{"n_layer": 9, "d_model": 160, "n_head": 5, "n_kv_head": 1, "head_dim": 32, "d_mlp": 512, "vocab_size": 4096, "activation": "swiglu", "norm": "rmsnorm", "norm_place": "pre", "norm_eps": 1e-05, "positions": "rope", "rope_base": 10000.0, "rope_fraction": 1.0, "qk_norm": false, "attn_scale": 0.177, "bias": "none", "tie_embeddings": false, "parallel_block": true, "init": "normal", "init_std_qkv": 0.0515, "init_std_o": 0.0, "init_std_up": 0.0515, "init_std_down": 0.0, "optimizer": "soap_variant", "lr": 0.00337, "beta1": 0.95, "beta2": 0.99, "weight_decay": 0.053, "lr_head": 0.00714, "grad_clip": 1.0, "warmup_steps": 200, "schedule": "wsd", "decay_fraction": 1.0, "decay_shape": "pow", "final_lr_fraction": 0.1, "batch_tokens": 16384, "seq_len": 1024, "doc_mask": true, "train_tokens": 133800000, "steps": 8167, "dataset": "wikipedia_en"}
Each number is 200 + 30 x the weight over the matrix's rms, rounded and kept within 0 to 999. Layers, rows and columns count from 0.

# up: layer 5 MLP up, 512x160, rms 0.147, rows 145-173, columns 0-79
# down: layer 5 MLP down (transposed), 512x160, rms 0.133, rows 145-172, columns 0-79
# gate: layer 5 MLP gate, 512x160, rms 0.152, rows 146-173, columns 0-79
up145,212,147,191,232,180,230,208,189,255,206,192,149,250,153,234,214,234,203,201,209,249,215,212,151,186,223,169,158,164,167,167,163,169,166,197,181,243,254,211,180,240,230,127,186,234,204,194,211,191,221,180,213,235,204,166,203,180,167,209,201,218,203,164,258,178,129,218,171,185,226,220,193,220,208,160,190,197,216,132,216
down145,225,171,176,220,209,211,215,186,164,175,178,180,229,222,181,252,208,195,154,210,259,181,193,195,215,265,214,219,195,213,212,186,130,193,204,179,195,185,187,228,193,196,197,248,162,196,207,162,173,227,172,240,188,212,191,195,248,256,191,228,133,251,180,182,230,218,213,214,189,232,219,222,191,194,220,161,194,206,211,228
gate146,187,165,156,177,171,200,245,216,200,243,132,211,215,190,187,142,233,171,164,166,214,205,211,181,243,233,269,174,188,195,230,186,214,179,208,226,206,176,200,196,184,232,207,235,194,228,174,201,180,174,178,221,205,200,201,223,206,185,183,201,177,197,190,174,226,189,189,234,170,169,175,159,270,207,181,213,203,215,176,173
up146,203,218,229,165,230,196,131,184,199,150,225,178,260,206,215,233,176,208,195,198,195,192,197,216,209,222,162,202,224,232,216,153,192,170,239,169,229,255,172,153,239,189,186,210,163,196,224,247,223,201,195,154,186,225,166,221,237,195,233,211,236,224,180,233,169,171,176,232,214,220,188,154,208,198,180,178,151,221,182,195
down146,205,204,230,199,236,214,184,153,171,213,222,242,180,104,215,241,172,151,218,191,206,190,202,222,212,157,247,182,211,195,250,216,205,154,177,165,168,229,183,206,183,196,224,257,261,247,193,227,253,188,244,223,198,204,156,184,208,224,212,172,240,204,170,205,188,166,166,205,201,253,222,239,185,188,201,226,210,166,187,220
gate147,225,190,169,181,233,234,224,196,141,221,184,223,230,208,192,203,216,198,209,193,136,233,188,208,181,239,201,181,277,162,182,204,238,200,191,238,260,210,178,203,180,234,236,208,264,168,122,182,157,206,155,270,181,183,218,221,209,201,187,225,193,176,209,227,175,247,211,241,228,179,218,213,182,195,176,198,204,222,160,225
up147,208,160,176,128,221,140,187,219,225,174,199,186,211,232,184,179,279,186,201,181,196,225,233,179,231,186,207,233,188,190,175,190,206,264,207,198,260,250,157,226,179,247,165,246,236,178,183,230,204,198,194,168,214,196,137,189,238,199,196,202,237,212,155,241,229,174,234,171,184,175,205,140,179,184,171,201,210,157,150,186
down147,183,171,238,200,193,185,210,165,180,231,194,166,192,198,184,219,192,187,229,238,191,229,222,239,203,194,199,185,194,170,208,154,192,156,198,234,278,230,165,206,189,249,212,132,221,163,214,183,204,211,188,203,169,211,206,221,211,187,178,220,192,212,168,215,127,222,235,231,231,188,200,203,169,239,143,237,220,220,167,205
gate148,147,216,183,195,193,161,173,198,203,195,188,258,206,191,238,237,171,241,247,180,208,148,265,162,211,260,228,196,201,186,150,159,251,197,171,212,190,172,209,211,186,214,226,211,164,208,183,200,170,171,197,197,220,214,220,202,199,205,243,200,201,202,191,216,191,228,203,214,207,191,230,205,263,204,209,199,236,203,228,189
up148,263,178,231,201,210,217,178,140,211,202,197,211,173,258,191,225,191,231,163,158,222,220,252,175,229,239,248,116,232,155,148,195,196,180,164,212,235,154,213,224,199,171,231,221,215,194,242,170,151,242,219,231,231,224,211,220,200,146,228,183,213,234,184,221,195,207,148,187,249,262,213,196,187,226,191,195,190,256,220,161
down148,219,232,255,160,219,253,155,197,214,193,181,238,270,175,219,198,200,235,174,141,225,230,262,151,247,205,208,196,191,260,160,194,171,176,203,204,185,133,225,176,182,205,219,176,173,127,229,207,202,189,236,155,199,228,213,195,204,141,185,243,198,191,201,185,180,176,196,181,177,237,201,211,239,205,177,179,221,204,262,168
gate149,195,222,226,239,165,181,204,265,118,225,182,206,184,201,217,233,246,206,164,215,208,207,204,158,240,222,229,211,213,192,190,258,213,170,255,277,182,201,177,189,176,228,177,190,211,196,247,154,210,244,205,240,188,218,220,189,179,218,136,229,223,222,162,234,229,259,203,196,195,193,163,231,232,240,224,220,182,155,228,193
up149,175,224,206,205,200,232,153,125,181,255,150,239,232,192,177,259,158,196,172,184,249,206,231,218,213,236,247,149,197,244,182,279,226,169,167,228,174,156,263,219,220,237,172,258,176,279,213,236,197,176,185,209,195,188,234,225,240,203,177,200,214,238,219,185,193,200,197,148,205,198,154,184,209,218,190,203,196,195,219,201
down149,217,207,196,208,229,211,191,191,183,209,203,221,180,236,156,201,227,176,150,210,237,163,258,173,213,183,181,179,209,215,213,179,244,203,220,216,210,192,209,170,166,258,231,162,217,144,210,161,177,168,238,232,182,191,161,272,194,220,192,203,228,242,162,287,156,184,215,137,263,268,190,222,225,181,183,214,186,164,156,145
gate150,219,208,193,173,148,167,158,258,173,150,176,136,179,173,162,211,149,196,152,251,194,225,240,205,219,203,154,235,210,233,186,169,218,259,236,219,236,170,211,184,149,160,180,176,219,233,140,202,210,209,263,163,218,257,208,194,169,217,166,173,204,125,230,268,172,211,165,212,222,204,205,241,160,158,163,176,184,216,236,160
up150,186,219,181,191,182,199,237,205,196,183,236,171,191,230,170,183,247,158,217,214,198,176,201,257,214,216,194,206,198,196,208,168,207,198,181,226,235,192,225,227,181,223,161,184,217,222,208,211,153,218,229,167,160,173,225,210,191,217,166,192,189,211,232,158,263,191,207,186,224,224,199,180,182,222,194,225,180,216,199,193
down150,216,243,193,194,211,254,192,252,211,164,183,182,204,182,169,195,217,192,174,190,200,172,157,187,210,234,190,238,222,222,215,186,210,244,199,199,203,209,230,211,221,136,200,216,246,208,138,218,215,215,237,175,204,220,201,196,210,181,185,115,206,174,188,237,159,277,173,174,219,165,129,226,201,171,164,164,243,200,207,193
gate151,143,260,185,223,164,173,196,219,194,257,207,195,188,241,179,177,255,198,218,196,183,154,155,245,230,244,240,175,178,214,184,193,200,178,165,165,200,244,215,243,201,170,223,164,283,181,176,202,237,155,158,173,236,183,186,144,199,210,146,216,135,190,235,153,184,241,268,185,182,251,208,173,121,231,225,253,172,246,200,198
up151,202,171,198,160,163,188,187,228,180,201,206,178,210,175,224,106,223,203,187,200,163,213,218,228,228,151,112,225,203,198,182,214,208,195,249,156,248,212,210,220,187,250,144,245,208,151,178,193,259,213,156,232,196,177,172,259,167,200,184,187,205,131,206,153,155,163,191,175,195,216,214,159,188,160,218,203,185,172,190,198
down151,166,155,157,223,245,197,249,265,152,182,157,182,201,153,210,219,175,211,172,214,178,196,226,253,261,166,153,188,188,144,223,206,191,206,218,113,172,232,227,180,189,244,192,185,175,244,250,211,174,197,227,105,200,176,112,241,237,175,247,171,229,159,202,255,216,183,159,168,184,219,248,190,196,193,205,163,206,223,209,249
gate152,169,237,198,199,181,236,200,228,216,226,191,202,216,236,145,235,239,162,248,200,203,182,165,244,222,204,221,201,263,138,157,221,180,214,196,198,196,225,214,227,208,211,209,206,193,245,222,189,177,224,134,183,180,163,191,161,244,239,147,133,170,200,137,214,145,223,236,221,144,120,183,205,166,151,227,223,174,201,136,215
up152,166,161,188,171,211,194,230,176,219,213,211,208,197,160,243,209,244,222,174,168,215,241,244,191,161,209,182,227,156,232,205,173,196,175,199,142,134,219,206,195,276,167,154,198,184,248,183,200,256,174,253,240,230,219,214,166,159,144,207,201,214,252,183,127,222,195,261,213,199,241,199,147,273,218,188,206,197,165,216,221
down152,223,229,168,198,193,202,226,186,212,217,189,183,185,213,174,149,263,184,210,204,221,221,240,193,198,218,207,198,199,162,186,200,199,177,157,191,203,193,204,237,212,232,243,164,228,198,244,221,172,230,234,161,184,198,186,230,199,164,183,216,202,206,257,173,204,214,178,184,193,258,209,213,207,170,198,233,191,175,264,219
gate153,205,186,215,215,207,196,214,173,195,187,193,186,229,236,120,165,168,234,251,200,244,184,231,175,237,238,212,233,181,233,187,189,137,211,238,205,172,223,183,177,160,254,179,210,225,242,241,248,176,190,194,187,166,166,186,199,210,217,261,192,239,228,191,203,193,241,257,154,206,182,227,222,204,215,197,211,202,199,218,220
up153,220,221,215,231,174,171,180,158,196,172,132,263,237,204,201,226,125,216,241,235,162,177,179,194,165,184,243,173,217,201,205,162,247,210,203,186,196,205,150,169,230,206,210,151,264,219,191,304,205,216,202,161,242,174,212,201,198,166,272,188,196,231,158,198,210,192,207,195,216,142,183,241,223,227,182,223,224,193,189,172
down153,181,133,211,186,186,261,207,187,187,201,219,254,228,210,154,205,218,211,207,171,190,248,245,162,231,193,167,184,170,169,164,214,188,232,231,197,200,165,196,181,189,188,219,173,207,213,154,231,279,213,218,181,219,145,170,178,187,179,182,237,199,189,202,207,205,243,157,258,205,215,237,241,206,212,252,202,194,227,221,217
gate154,224,226,161,228,206,165,116,234,146,263,147,187,237,192,200,168,184,238,210,185,169,246,196,186,231,131,212,217,212,180,178,141,168,236,202,186,201,163,194,203,189,175,207,135,296,280,221,239,199,159,186,187,149,221,202,218,201,178,221,225,226,210,193,210,194,206,230,250,228,176,287,197,182,198,251,222,199,188,216,210
up154,181,212,172,191,175,217,184,213,232,228,192,227,186,229,201,210,184,215,196,149,197,141,154,249,190,116,222,224,179,188,150,178,216,187,308,195,238,129,197,214,198,178,218,213,221,156,242,155,297,210,192,187,235,242,164,237,213,121,194,177,162,188,189,220,225,254,201,210,151,217,220,252,193,205,185,265,231,224,174,152
down154,166,183,185,217,166,234,157,221,218,202,230,210,231,271,154,228,98,209,191,166,183,183,163,218,192,190,148,219,189,216,214,170,170,199,202,194,226,244,139,162,203,223,225,208,212,158,167,163,203,207,199,163,172,189,192,228,177,212,155,211,225,222,221,207,205,200,153,185,222,201,148,178,199,169,171,228,185,186,209,219
gate155,246,198,196,240,192,187,237,202,230,203,182,176,153,210,218,224,243,167,157,222,215,180,200,212,216,166,205,186,185,175,180,187,156,226,218,202,211,160,191,145,166,169,172,158,236,171,142,252,192,176,210,236,213,193,182,191,181,219,204,254,208,206,180,176,189,173,211,183,221,158,228,140,204,213,199,226,216,128,198,242
up155,174,168,182,165,212,217,162,255,148,261,223,219,199,216,170,173,180,219,239,195,229,202,223,185,176,258,193,204,270,235,253,247,244,203,171,210,199,209,151,196,199,206,239,265,205,200,257,204,160,223,230,181,178,211,227,198,167,224,255,182,113,216,248,212,159,244,237,214,207,161,205,254,258,173,209,174,205,252,259,170
down155,242,181,214,204,236,123,196,150,218,195,182,214,189,232,176,105,229,179,259,234,194,180,154,174,179,137,233,167,161,220,176,178,233,187,191,234,222,236,194,168,196,217,238,192,233,197,218,167,143,214,216,223,206,207,185,237,207,212,184,179,184,209,220,221,187,233,221,207,226,255,197,248,212,205,147,219,222,190,218,207
gate156,223,186,248,208,176,184,206,177,144,179,204,206,187,208,227,166,194,192,222,184,194,244,182,213,195,165,188,248,169,231,165,227,138,186,208,228,245,214,207,221,202,177,151,210,187,231,207,194,189,228,192,212,181,236,254,197,220,168,153,200,187,215,205,223,190,187,235,199,191,158,180,182,158,145,237,217,198,154,196,204
up156,189,227,239,207,220,202,177,223,254,206,226,195,233,202,190,200,181,220,199,174,196,184,201,176,218,228,178,238,240,218,174,170,186,149,154,181,224,159,239,170,163,190,216,212,134,227,190,246,232,206,183,180,186,181,139,262,283,193,226,175,208,227,198,166,169,193,216,167,197,210,216,239,220,227,170,218,239,207,226,226
down156,227,216,196,200,189,131,205,287,194,233,139,171,163,214,209,130,179,262,176,214,186,212,239,190,231,153,177,217,199,191,192,225,177,208,156,179,208,174,165,199,215,244,193,244,184,208,234,180,212,170,204,204,234,191,187,178,185,213,216,191,193,212,167,157,240,168,216,182,224,199,235,181,222,198,166,229,162,184,179,188
gate157,167,207,189,165,238,164,191,184,215,163,215,210,201,252,195,157,176,209,191,223,206,201,217,247,209,217,215,162,231,189,164,205,171,260,180,235,168,215,212,241,221,191,198,219,211,215,171,219,230,213,237,209,241,203,217,228,184,229,175,254,218,157,197,165,184,179,213,213,210,175,244,179,186,217,216,214,231,222,196,181
up157,218,230,199,173,220,234,201,219,206,193,164,180,242,255,176,218,242,206,197,204,224,147,185,211,242,228,156,155,198,176,201,170,217,224,187,194,218,168,198,185,202,191,213,205,172,203,194,225,199,224,174,213,221,206,240,221,196,166,179,205,227,196,221,210,238,114,186,227,253,175,182,235,238,185,172,193,187,221,225,181
down157,150,161,230,147,187,191,199,198,230,165,186,213,191,182,193,181,231,187,220,197,186,218,172,199,196,200,222,158,170,169,199,210,192,172,210,214,199,198,177,200,155,217,213,274,246,170,147,242,209,209,179,130,212,183,182,158,181,204,203,189,165,180,202,159,186,171,249,208,201,199,221,255,180,267,184,175,215,135,220,178
gate158,227,212,266,153,182,174,219,219,197,201,201,195,233,209,192,194,210,177,215,169,216,243,128,179,205,204,167,221,179,199,170,243,225,187,255,232,212,194,200,184,177,195,226,199,214,246,211,206,215,194,196,242,198,148,203,196,208,185,269,219,124,197,209,195,267,227,186,201,173,181,200,219,191,211,205,215,194,179,206,269
up158,221,233,121,200,178,151,186,181,194,215,227,200,109,191,186,160,198,238,241,179,167,212,165,185,225,212,178,175,163,222,241,160,197,210,199,193,205,228,195,199,236,173,179,198,170,221,204,200,233,176,226,175,212,182,195,205,198,178,197,178,187,188,250,196,186,187,195,154,163,222,168,194,237,209,222,196,188,210,143,214
down158,193,247,188,206,160,180,191,189,166,240,209,196,248,252,178,206,216,218,197,126,178,166,222,161,205,229,176,215,202,200,218,181,119,213,216,235,170,152,201,209,241,215,250,181,192,198,167,175,199,188,209,208,166,216,204,257,150,193,151,203,218,249,256,209,201,171,190,195,186,178,198,219,217,228,203,222,180,185,226,242
gate159,234,200,186,201,129,172,144,204,194,197,168,235,229,181,240,209,184,192,201,233,181,192,155,215,223,220,208,178,150,187,234,215,246,259,209,260,182,197,186,237,186,235,191,240,199,274,223,196,210,177,198,246,214,170,202,213,299,107,206,188,190,251,179,195,220,244,207,154,183,214,165,177,211,191,215,256,223,233,153,192
up159,223,203,188,169,196,180,233,237,210,221,150,203,228,171,177,189,123,173,187,200,230,171,176,222,217,200,184,184,198,196,174,218,219,214,205,266,190,262,133,221,253,199,184,249,196,117,199,165,178,183,186,202,178,232,225,178,260,229,157,256,202,227,207,152,196,177,213,219,156,236,196,181,188,178,147,165,155,187,196,160
down159,209,168,197,213,214,162,141,181,227,192,235,197,185,149,227,194,224,220,184,223,163,170,220,216,223,197,241,250,192,188,179,249,224,192,210,182,151,203,197,230,176,238,209,138,199,177,231,245,156,231,196,220,259,178,246,208,241,199,205,187,183,200,159,219,194,220,306,236,199,166,215,229,174,175,193,233,278,184,166,201
gate160,201,189,188,237,215,231,187,259,186,213,153,174,198,160,211,140,189,129,203,282,177,240,240,174,199,212,224,238,225,166,208,215,224,208,196,214,223,212,198,197,163,195,170,196,230,236,190,188,240,178,211,212,155,219,164,216,225,207,200,226,239,170,167,201,144,185,208,228,221,158,200,229,155,192,188,237,160,197,262,248
up160,172,191,224,231,159,239,218,215,166,155,193,218,212,169,229,155,240,183,242,205,220,253,254,238,183,189,231,214,215,206,199,233,193,200,127,191,184,217,229,215,196,237,206,202,212,185,144,187,159,243,174,239,240,241,233,166,188,186,204,176,201,164,208,177,197,193,254,181,166,197,210,195,207,221,197,175,246,174,216,183
down160,240,206,231,177,192,199,210,206,182,221,229,231,224,185,215,211,189,239,217,153,292,238,215,214,208,256,220,217,210,249,209,198,163,195,191,153,202,199,253,182,220,218,178,175,217,230,173,209,214,196,185,167,218,145,196,201,184,163,165,234,219,175,213,190,187,201,178,178,146,201,182,173,156,197,218,183,198,233,159,203
gate161,200,207,236,180,215,169,232,225,201,209,135,219,187,161,188,153,195,246,186,269,166,200,264,217,175,234,235,164,243,173,189,199,153,279,196,221,255,275,226,238,209,145,191,198,199,172,218,178,225,150,227,254,203,234,188,185,143,208,179,162,186,138,189,203,227,226,229,220,171,132,186,225,195,194,227,170,186,176,152,255
up161,187,116,183,228,218,186,222,186,220,231,205,225,243,171,194,244,197,202,215,216,203,205,253,164,162,192,185,176,268,161,185,228,209,244,194,192,209,246,200,196,165,198,161,215,203,216,214,160,157,158,260,181,181,213,158,179,260,197,170,181,205,192,198,181,245,209,243,259,190,182,198,168,195,210,189,223,197,166,190,185
down161,209,240,222,223,195,214,213,215,238,227,172,261,220,195,204,206,193,214,192,211,226,128,208,204,233,212,229,202,160,204,172,227,226,195,191,224,127,185,240,111,231,231,219,133,215,179,211,256,172,223,128,165,246,168,168,207,226,203,206,196,215,196,228,217,225,179,191,174,224,249,188,163,175,155,224,129,226,208,121,228
gate162,165,239,169,212,158,181,179,204,205,172,209,201,210,184,201,175,215,184,201,150,207,161,204,215,164,190,220,188,204,205,186,141,156,154,209,192,186,212,207,199,165,181,231,189,254,223,213,233,213,167,176,199,154,175,142,214,176,187,198,227,190,214,221,204,222,173,195,120,191,180,248,107,208,168,195,239,187,138,191,235
up162,221,206,196,168,188,253,186,266,215,224,184,190,254,209,207,248,233,190,204,231,165,195,204,231,192,235,209,190,221,205,203,233,220,195,222,156,171,179,219,216,178,245,196,182,120,168,171,224,171,221,233,206,209,167,263,198,273,209,161,165,181,169,163,252,195,227,178,152,203,181,236,149,161,226,219,202,195,220,224,211
down162,210,201,238,202,173,189,244,154,230,242,202,182,186,268,189,208,208,152,197,246,184,178,218,183,212,221,194,204,186,276,212,209,177,233,246,194,239,209,200,236,172,207,174,237,181,289,238,210,203,243,215,222,156,210,250,170,199,186,177,213,227,218,166,173,182,216,197,257,211,156,210,155,137,197,196,200,215,192,211,139
gate163,189,255,193,195,227,165,188,220,195,181,145,163,191,231,234,192,183,189,128,180,198,223,191,153,210,172,282,183,171,144,222,232,175,196,166,198,207,169,144,227,195,221,165,209,200,208,232,198,180,199,224,188,144,219,244,204,187,224,190,230,232,225,174,217,235,191,305,201,199,243,200,170,197,190,257,165,219,192,202,233
up163,183,232,124,211,159,233,171,199,260,187,206,250,176,228,173,213,206,181,227,184,233,210,211,206,230,162,210,179,188,237,212,187,184,218,212,230,246,190,212,172,212,179,207,233,154,212,185,190,254,239,219,230,223,163,231,197,162,198,226,187,204,130,222,207,225,208,179,251,218,199,160,209,204,205,144,147,210,125,201,209
down163,196,196,273,213,243,196,172,193,254,241,175,193,143,172,241,175,208,197,219,156,236,200,231,186,213,205,150,184,202,209,247,184,195,229,226,207,178,173,148,182,211,201,197,178,130,224,184,211,194,191,142,215,204,211,189,218,211,199,163,194,120,171,206,159,217,223,265,251,232,165,169,208,209,198,235,199,289,227,246,180
gate164,217,230,203,201,186,201,213,217,208,158,222,218,196,155,199,199,191,221,207,209,224,178,137,175,153,220,187,161,171,144,243,224,166,183,186,192,204,205,197,167,189,206,195,174,244,246,207,205,156,251,212,223,230,197,205,203,180,316,184,135,221,177,158,171,207,215,148,219,207,189,233,164,201,168,190,213,163,231,238,251
up164,190,204,140,205,198,191,149,200,188,235,173,193,273,211,229,206,198,196,264,186,190,194,206,215,233,207,223,146,191,178,186,206,195,241,193,215,212,169,230,256,173,193,197,187,170,176,232,152,184,169,162,154,141,226,191,230,207,192,212,187,199,211,242,164,228,242,236,174,154,195,212,184,209,233,202,226,217,194,200,201
down164,195,171,210,152,189,185,207,198,234,193,185,192,218,168,172,151,145,191,168,236,240,259,248,207,236,204,212,237,200,198,239,233,145,170,220,224,191,196,188,186,209,226,229,167,190,147,165,235,184,186,170,227,216,187,204,179,246,201,156,115,169,199,202,207,254,199,182,227,179,163,178,174,208,220,261,167,182,203,167,203
gate165,218,187,156,178,146,218,243,191,193,203,149,160,173,171,209,216,179,160,192,229,211,192,244,204,203,220,196,253,208,154,185,168,182,250,222,189,163,229,167,245,237,188,205,207,213,233,228,239,189,191,169,203,175,238,219,206,221,203,206,209,168,199,224,224,210,232,231,212,180,109,225,176,176,178,174,254,168,223,186,237
up165,183,186,200,178,144,206,261,170,142,192,207,175,164,192,230,211,171,186,224,152,240,238,227,168,170,183,186,188,197,172,178,107,222,220,232,209,189,209,172,213,202,219,163,201,255,260,198,224,253,207,227,171,174,169,191,193,169,221,196,225,175,165,170,214,178,150,206,178,179,156,168,256,219,167,233,233,211,204,223,191
down165,120,165,220,245,190,302,195,198,221,196,250,196,215,226,213,223,200,267,187,206,191,173,163,236,242,178,200,150,239,225,246,192,192,212,208,196,191,231,247,203,208,220,164,195,211,240,208,196,211,203,205,177,233,234,199,194,209,168,197,192,162,207,192,198,183,187,192,176,158,234,176,198,205,224,247,132,238,199,255,207
gate166,194,216,213,170,176,184,162,131,231,243,212,218,232,235,224,175,300,180,201,197,217,215,187,254,219,185,228,171,208,157,201,186,217,242,238,217,218,165,187,273,170,155,191,240,149,186,157,200,176,191,158,230,168,202,201,155,162,195,206,199,202,204,188,200,109,195,185,143,252,190,150,239,211,189,209,193,231,233,225,218
up166,249,200,178,181,140,210,204,163,191,194,208,201,193,199,230,229,247,154,207,217,203,230,218,240,157,193,202,248,217,134,195,208,194,216,215,174,68,174,204,241,230,196,190,195,231,236,232,166,211,174,170,216,161,213,147,201,222,204,187,175,232,202,158,226,197,221,185,183,165,256,164,156,203,194,230,189,189,216,166,211
down166,252,167,176,256,127,240,201,188,188,178,234,181,213,189,171,214,204,179,198,177,181,185,203,219,168,251,256,189,163,217,191,206,170,188,223,220,213,204,194,158,172,179,198,204,220,216,221,196,169,236,158,183,140,177,220,212,216,228,210,208,142,229,210,209,228,150,196,227,208,145,226,190,159,213,180,155,205,206,149,211
gate167,190,209,217,244,224,190,141,249,184,209,199,248,186,193,157,237,263,231,251,205,181,216,144,197,194,196,196,228,190,236,187,244,229,211,215,194,184,217,193,154,190,194,223,195,217,212,234,197,187,221,211,180,237,215,185,201,191,188,139,198,193,186,208,253,147,174,204,160,119,194,213,235,135,233,166,243,157,178,235,197
up167,189,191,217,180,257,192,208,222,240,188,180,206,229,222,169,221,186,234,203,183,191,216,218,228,223,218,150,156,238,165,202,158,182,203,213,163,246,220,225,215,162,224,224,190,205,192,234,173,202,210,158,223,208,209,203,140,199,192,229,179,193,241,199,132,155,193,251,252,183,249,200,226,225,228,205,207,213,210,227,162
down167,186,157,224,153,212,175,242,200,196,202,165,190,220,285,193,193,237,217,174,212,192,216,132,168,225,195,193,238,144,219,223,165,211,200,242,203,147,178,263,170,230,192,206,128,189,149,190,162,191,209,164,165,215,177,162,230,192,193,201,205,177,187,198,232,253,175,237,181,216,235,191,252,171,160,238,224,194,178,186,215
gate168,198,205,147,219,200,186,182,193,184,237,179,239,195,183,216,226,238,216,191,197,272,248,174,211,159,195,223,206,204,202,202,210,194,169,207,240,238,173,193,250,209,208,187,175,183,238,184,215,190,195,208,235,226,231,166,232,178,256,135,190,179,240,189,209,181,227,210,171,219,150,160,181,202,165,170,213,246,172,266,217
up168,242,206,204,243,205,213,206,203,163,191,178,192,138,184,185,188,175,209,190,193,193,193,202,211,260,213,175,194,188,194,241,208,186,186,172,157,178,193,195,205,172,158,204,224,203,162,232,163,207,202,164,186,198,173,240,186,187,189,235,184,175,199,246,183,205,201,170,235,159,260,251,221,241,232,184,170,169,261,175,210
down168,181,177,207,213,172,162,165,202,195,178,197,238,230,214,157,221,153,237,231,264,276,198,211,230,225,172,197,220,187,231,222,183,163,228,191,188,188,200,152,223,173,167,186,234,200,196,176,156,192,217,208,255,169,206,235,155,242,169,274,231,211,189,153,144,222,193,152,185,221,213,233,169,177,154,178,219,200,261,167,230
gate169,228,193,198,247,246,229,198,193,205,235,212,197,162,219,243,200,224,191,237,152,218,185,214,223,246,183,155,151,234,224,206,240,202,208,186,180,196,195,232,221,226,199,228,197,187,145,163,212,209,208,165,197,173,239,211,194,235,206,219,203,215,202,226,154,213,159,213,236,202,226,142,170,161,246,196,171,178,184,143,185
up169,187,138,210,168,162,173,181,190,213,173,190,225,218,243,222,216,184,216,153,168,192,224,144,190,179,186,184,224,186,214,151,224,239,225,182,223,206,175,258,204,205,206,215,146,174,199,235,252,198,218,150,186,229,189,121,221,147,206,189,187,224,176,230,169,202,171,173,218,152,168,199,183,177,183,186,209,197,208,198,218
down169,166,226,187,186,164,224,249,145,160,167,213,219,240,182,260,202,172,241,173,152,155,216,180,213,216,192,212,174,195,186,192,226,217,249,216,182,181,201,184,166,159,236,208,238,221,240,221,197,196,193,208,255,196,189,179,142,187,241,235,232,242,219,190,195,258,206,178,188,207,162,186,230,198,230,143,161,234,183,185,235
gate170,198,197,158,160,204,179,187,209,220,165,184,198,211,194,152,217,210,186,161,192,195,194,136,176,219,150,199,218,152,240,241,236,248,184,198,197,189,205,204,226,176,171,115,141,153,202,215,206,174,200,233,195,212,204,257,196,203,165,208,219,243,186,216,204,218,307,201,158,177,236,192,170,162,205,162,205,199,222,191,171
up170,188,197,138,284,217,174,251,142,229,203,234,203,223,197,201,227,214,203,170,143,208,195,141,130,208,175,242,154,198,209,189,215,169,195,240,231,186,200,157,178,178,181,184,191,232,191,201,180,227,244,164,196,137,202,208,192,210,257,203,264,257,216,258,219,278,201,160,181,250,168,180,267,229,207,221,186,222,171,211,186
down170,226,171,218,208,221,184,212,213,260,226,189,232,174,157,235,174,207,219,156,227,126,189,207,146,227,162,210,180,201,205,225,216,289,137,241,244,218,230,223,189,190,183,221,182,239,269,192,218,209,183,226,144,239,208,222,212,236,196,213,211,227,191,239,195,154,158,154,186,220,238,140,198,186,192,209,160,225,169,232,185
gate171,248,218,192,242,232,196,155,222,212,198,184,248,210,199,203,206,161,203,230,196,246,226,194,242,205,203,221,185,200,165,198,169,207,216,185,249,179,221,216,206,242,196,173,187,169,244,229,179,171,111,181,218,179,223,212,224,211,203,188,265,223,142,202,205,221,241,170,229,188,180,188,196,240,204,198,220,231,184,176,226
up171,216,234,178,162,190,192,210,233,200,192,173,146,213,197,189,187,173,149,222,186,204,195,180,197,180,155,235,161,193,239,206,185,265,189,146,204,235,229,216,164,186,182,151,212,242,146,198,173,165,213,223,211,257,164,208,210,145,207,206,175,240,213,213,233,155,177,288,197,211,139,149,167,183,178,157,160,209,224,206,157
down171,146,159,211,192,231,184,195,240,198,178,193,187,176,234,153,202,239,160,215,226,206,240,191,179,209,183,173,222,214,219,247,198,162,190,198,187,182,186,235,183,238,145,222,222,169,198,162,200,167,208,266,201,211,294,177,213,184,211,144,223,178,189,161,231,182,191,262,190,214,227,204,201,157,178,243,254,201,184,189,208
gate172,182,144,233,270,174,200,195,204,202,227,181,142,240,212,207,204,176,182,208,236,197,178,183,239,200,199,155,218,211,201,239,192,181,219,230,158,220,183,231,242,209,221,224,251,197,170,208,176,181,228,226,237,245,215,173,207,223,188,202,235,181,195,239,176,144,270,202,150,212,161,188,217,226,247,259,214,212,209,214,221
up172,165,174,207,153,210,174,211,161,195,194,154,186,192,216,187,252,215,156,150,181,189,183,227,165,231,201,223,168,161,204,215,232,208,226,204,215,210,181,132,225,198,172,213,205,198,222,193,185,208,193,175,123,200,190,200,222,209,195,212,165,204,216,196,203,203,245,217,214,215,233,207,176,175,207,183,236,190,179,225,177
down172,191,184,180,217,189,174,243,176,208,187,198,202,226,165,188,201,230,192,200,158,263,185,225,189,198,215,207,215,223,187,186,255,200,201,188,240,183,205,203,219,253,130,231,250,251,189,155,221,215,207,198,171,239,222,196,249,223,201,220,214,210,173,209,201,203,166,233,243,150,246,173,122,148,267,185,217,173,220,189,199
gate173,285,279,218,234,193,233,195,197,168,215,227,190,207,200,224,244,253,186,191,212,185,178,205,161,211,178,212,191,228,203,211,199,235,231,259,219,213,171,264,189,189,175,187,210,238,209,220,178,128,180,196,230,196,249,183,147,186,185,198,194,190,269,228,195,236,192,205,216,223,170,154,179,168,172,257,209,220,189,190,193
up173,253,170,178,153,227,216,272,185,189,218,197,239,179,231,211,206,169,203,157,261,207,174,213,210,182,167,215,187,221,198,143,182,207,150,200,178,226,186,212,179,198,208,184,192,230,179,228,177,126,225,180,174,197,220,201,203,206,189,186,181,187,229,256,175,154,227,223,221,195,174,204,256,157,116,182,191,202,234,245,237